config = dict(
    num_hidden_layers=12,
    intermediate_size=1536,
    parallel_block=False,
    init_std_up=0.0545,
    beta1=0.95,
    warmup_steps=200,
    decay_fraction=0.672,
    decay_shape='linear',
    max_seq_len=2048,
    dataset='wikipedia_en',
)
Each number is 128 + 32 x the weight over its row's rms, rounded and kept within 0 to 255. Layers, rows and columns count from 0. Numbers have three digits each. The size before them is the row's rms in percent of the matrix's.

# layer 8 MLP down (transposed), 1536x384, rms 0.162, rows 1489-1535, columns 240-287
094:069128097106113140100157155129111118108123114139132150051134073152072124106130156127089103099116167091109087149102149083093120090082159074119103
122:089154112211205111113133135184131128123108107151190132141116135117194143191142090121098112105092135090133082110110124125119115117129141087189128
119:136113143092074124125149169134126116184126161106115143194141159134072107146172125170150106148113187190137102132154177142186092093141091147162096
104:140139078117079083169137143159168150109146118094169183173142118098138124109131174126165083117129132149131107210152129143171072159151116083174141
102:075149153153136178066078097131099159105110089123128115140182107168136167139070121106136129095145147129101140226074123124079162107140128180050135
102:077116115186147071096166145091104141137128160100071080141159075164135114127057127126132169156120154111167100148147172151130143148119151124134116
084:099151138088135132127142132148106158095110183118104127123148086153113135124140146109108156173141155133102142113069113119089125183145123129106115
109:153090116103136135091146089096205124128148151094153117140074095123099154152139124136144164174077080139136115089112147140152142069144136099073108
106:140115157138126121200132101138105121094194054179125118126148145173072121112136140168077047163141164103073116109141102124122100097089143110128129
095:126125146181087096168125124207155108125088097153068092124166103133087165135176144135117158138131150149139128127160145178156104162137146131176148
105:134115122137158095130119110074127118194147109123133141133129107153131104138111181140103121077106132116113100092131132076134182145164090181131137
096:127094103111179119144150105140165131179082170140145116077093132145155070125105143138134073112126153117154162120145141037069093159116090128105122
103:148118096128163095134127181136124148123112181073115129117112087097121101113149142176123131093110126150103103136139131137154129142170068067145141
101:112112097119178163164114162189101157095068087151153090230203120105133102121108145106104164091093143103104092118093107173086165158109089117098135
096:076125114152103096169136131136123111053113155096142180119105134121164140130114086138121151107191148185121133110165141074084102074156162154149131
106:141157131166115154133109119187100145138147129146072080111160194099176110074151155103102122140158102162139163122173143173099121101110151139173135
095:110095106104166134111139167197174127148086147150126096152085160234132139116149149133174130127086155038140171134151125118119162107126124153093153
094:121104129117136128123083131102096112115042139125118090168106153103125160130112110154189136172128123106167175118161133121091115089104156144168144
090:102100116131131119118185117162046181124189081181169121134162157110059143142087132110162135128110120105146155165133150110155074177101140082162122
096:142071131189085126101157126119091083150149142132144123085082106145124138091123137124244130140093095106150137153131112178120115150087159122114127
094:088076132122147140082128147110129159167133127131180147121134161151122116092154096242169105096102189124129110079110150136082065065099206127115189
087:151130094099161088098108134178202122103081090165099089085150065119150135088136090134124116127137160123146189140134120141127117104091106096103132
111:116133105123142110158082160133185143105108123109123111097144117177127154089089150199137130124055169115122099206156126145133172143191136181105171
090:126136161140125164085148158078091092145151082131124077201156138146081189111090165138131121148087128165116154090106120107171118198161101165182193
103:097168124117081128168196149108166105142132173136146170134115156155194140126124112057138152105125099130168101117101121134108149108172144096137179
096:146167077149127131121152059145059100145164065141146154157061123131094113089067124110151158134171124116124140060117134162135118116144170142089097
086:114101169119096106114123133133109117055136131108103140187095117160074162171130074080172113110087189086135137166145124119101036167106100102098117
093:137170171101098115147119118123114115075159112170184122136201148117110153197110064104105155101092149181116172190184177153092080076041136169120125
115:098132143129095111113125124131134125130101115147123092132120165146146191109068133093160081173134142059193154156158102105157135117103186165132142
100:146153136130101092129107128125138111107122136118142106139213127149088086087125168123094130138162132108127110179158128103150158134123126093200133
108:107129057132167107140100101101166093184108146192102173166119133091156087125136126136112071129075052157131179158133092106102127130127136168120133
099:110127107127162121164155056082129122118139055186117118133092157078117129160155095131112153157092103097167133127114139113093101103114156131174169
101:095140129180062118150098124139184126118138191100156151134129164111185084246147103048125183200156149115129120180132132158128139133090143122147153
107:126114162122153103150142130145109163145141182098118114127141221120115084121090052132118054117130149116142105140129150128104145142158121171078099
104:158125148147131129163112100114114126069106085114217101176118157108164087153120117128136131133113153080071139114120144160132153128152107145103122
095:123122062106097117164133174151146070123065143155130164163180152107100134129126116137147181133145045162129107140150175140084106190176169164117136
101:124095134125104068134146160135147197137101151136127139143128184055115095077104129127149114128171171095091170145120102098142118145151132052141112
089:172152112142117138073107125167135098141151086120088126150098136198074179100141126150148145157125155111085146120166119112156099131107131119136191
103:180179120100183143047149149122122114113090132110080141172117119134167049113099146131103114108181123091142156089119076124139124101156087142139150
102:103089155091113100126145094125160141140135109134176118100150103141126144116149112183102130166184120093090189123076131105104109123107173178153096
084:130152147129168121103183099130091151157152174142162136072168099094126139147177159179169182146116183138176146169114192112172175091129091161130183
099:093131105131100179114080107132096133111117136126161092143154122146111127165179118056140086117121092142112120118161112127121125146135165147179108
099:128144132079080091113083125176101126132136102121064156105116107095058149145110121141160151067148125164133187150102099151140113103150126096127096
088:155102171098167143139109132126096185168146132076110152114137111123140139157098136176186006176172147166139062148152125145105116183102123094101158
103:168120156153056070147117134129140154139129060167127101136106092177149157163057175181110164145205137103118126167132129080108217146084121085135130
102:144198082127200155108111135210133162107103113145061158126105156094131099199143136112126099154133170164179106182060173093166133091110137110153122
098:119149096105143077097081187127151174100112141165187130139151156166143137115115082149103150157115112094118022172150131157123147105135164127182109
# layer 8 MLP up, 1536x384, rms 0.153, rows 1490-1535, columns 240-287
104:162095090125084101110113169131154143153111173140086128149136115138092192126118111137142123118177105180056165136144140132144143139109132164122116
107:165120193092065161119108109106206106079066165105154136113184173159131117134126162166040100148146167196149132136140202103160131102129100131160215
100:096161175146167133103124164200101160134079173133130158098160126044161123114100111122134178130153094090163156145135135074117091116136126162139116
100:148186121146163159059106093156151055149161154179112150136119126106157119101144143163128102130141194208108137102082178112113114168166130084130099
100:083084071114216189120134143123143082146133066085091104128133111155104134180113113160092123220116106148138139088127143138164071073127129148134129
098:164128161166140078158122157133088116082147097115152167159138145120142136137136180152132169093141106127170112156204149171141149108103139103155111
099:053169124150145091147188099167095139136128147200120145169069120119102165077122102158086113155126167142128143073108113171174116168080090128143109
100:114132142123159134149176113136071118091164145157149191161185131143161158093092138108139210115129140117127150119142120129154143159112139122085135
103:162152117107099093059106094090136104138160109094091121157087166133177119104133181122151165140165129127080123157041099078112118144042177108178125
099:136109152073136117111121098077164156154108129141161092173116114114168109104099102072118120111119103138101064107168183076166147137124150122092143
096:141121056123145172089067104087110169172144119079135166126133190122135136119156175122162149108099117145128144110131149120092160126102185125120162
105:119152147138140148169134149092120102137133138079127059123124222132137134178145176089119116129143136151131097085111167160162110129094135126103059
098:110123183123143151048144099110097098124084152115115100103170107133091124081060129147196144168133114154133087129166106173096134108174123138135175
096:120120197094087119059200149111092130165127152153119187118148105122155096184073179121140154111154109143116170181109099155169179167132175168138082
105:145110135130157148099099086121169076146146039170136124086190087123166069076066173046122189130092075153177141115106101115113097124095088129151148
097:174122171122179180109170186114067123088207177099086175188147115097105132189081140136109088163115091164179158113193109069142087188113204103145155
097:115132130111108110156089090130089111118134112090150111074125101113174084094114147141118192088152112091155082113049147135118101099144129107127145
103:095143136129119146143145153146069085130081184105150159162168162142127129117142118091174202073135130120158146115072126101083157154047169146163128
097:145108104156122156099112126145140085121126107153150154096114156092112149143175118137118084155073151118176116127109160129198191097096059119102142
111:141191099160108091082110145110080113128142110092135082066196157095142105176093150132113122168167087124097098148147114119151089124150136145135083
114:113169075140162116125192185121138152148117094173160144162101183085107064123121163129169109119164089174097133142132097135098078079112071117136087
105:137150114099167172093152153123089163117170123121175138114132064159073138131123140096090136130179094149142148106133125098124077133079076164096102
094:071174137160112165159138121157165124156171159059134106177113082158114090128110127157098055117145147104135111111182128184127178073123107170100119
094:120134114104154211246157096094116211106146109120156182107130078130134106114130127126146161169107139088156088185156135169126116152099123143121084
093:128115078108102088133151158166146151137097163129112168108176140089141123181131071098124104131137099155095176137190072170120119108111153150174116
102:105162104135125148147133158164128104172184101147191092086170158119146083072146136147104096157121121193147186126189139124159095132117136141166144
089:120175088146140112141155074134162147187108030143159204153148113117123178094136093118156131153192139107127131146101144033101123146160092173129118
125:137186129135120148126129169102115107179161085195131204098180085128165120128178091129154137091099113124166169152134135077070152154109088161143087
100:141118054120141123123172137114123100160179152185088156116163135118159157124162088125173080150175069137124125097096176148156098108109116157115096
114:163177150093172136115147069121137129086071140168057096162188058115124099127109109130160138089163115105201154145126076136109097060137097101151159
106:157138084168109134126149126095083125108086072160149068160133083132128137104122110102173135132124110138129137124107082068101097163141200112168123
099:105156180116157096120150104126092145103161118094180136147106169190083156143161099142131132130174125115113163111116131119104149079161172130104149
101:132136097184139100174058171142163171156129151118133147125158112134141077051120107182197115048154104163130157092120066108122136093145136128088125
099:147162100146140145147116173142157143137092105144129145161170098141172157089131052021077144136157097224158123119135133088161055161122109148174120
098:071166191134135120143161157099175137137131202137130140184100140132091140091138162117159128197122154148113123074122089079177103112083087112103142
096:170110123112124083152164094086158173159130101129171130052072109165105180136104149117154140073082147073130109123143136120120149143086157113137146
082:099147128080098186135130129040132121107119148147140152153116138150091158173178123137122143089117143139154169146119145164114196098084119128138136
112:141118167111081147134161161079116158096132155121168168171133144137035047151092133134119167085096055141085140125125150083141149084086130074072124
100:112143193095197148109177147093135064146117144113096122121123181159124144080139105126109123133206103182128096164076174162196183136149128043149136
089:116078148112098094171160113109111157143141060144116118084140173134113051073123190092163084145146119108130082165139105175140124047131126161115203
101:045124094081052110105195172125132087144137140087134137087075158055053159158141129093110099140149137113130101093119140125063154075103117149124068
113:126111208052136136097072176132128151155135148115165073139082114065143087184093165149136162057152123104111151097107151128107127146105133103128137
092:114110097184105211104161094116097112151124060097142134076143138129119118132118155161063123140052149081142089125137183108080163187064132133168076
103:111141101111134204103102172106128102153113118159162131153109100085129137110156150102156089166089102131139132168166163153094090181104089150126109
088:127113113107164114104129118094191109132160072129131114114135122121222048093126130076080140092144093179170125172118132102149117141191077120105108
095:172129150171188156076082118128082109098089131139095130143196100095135130132164171083127103117140116108128161075124149107172141161140174139156150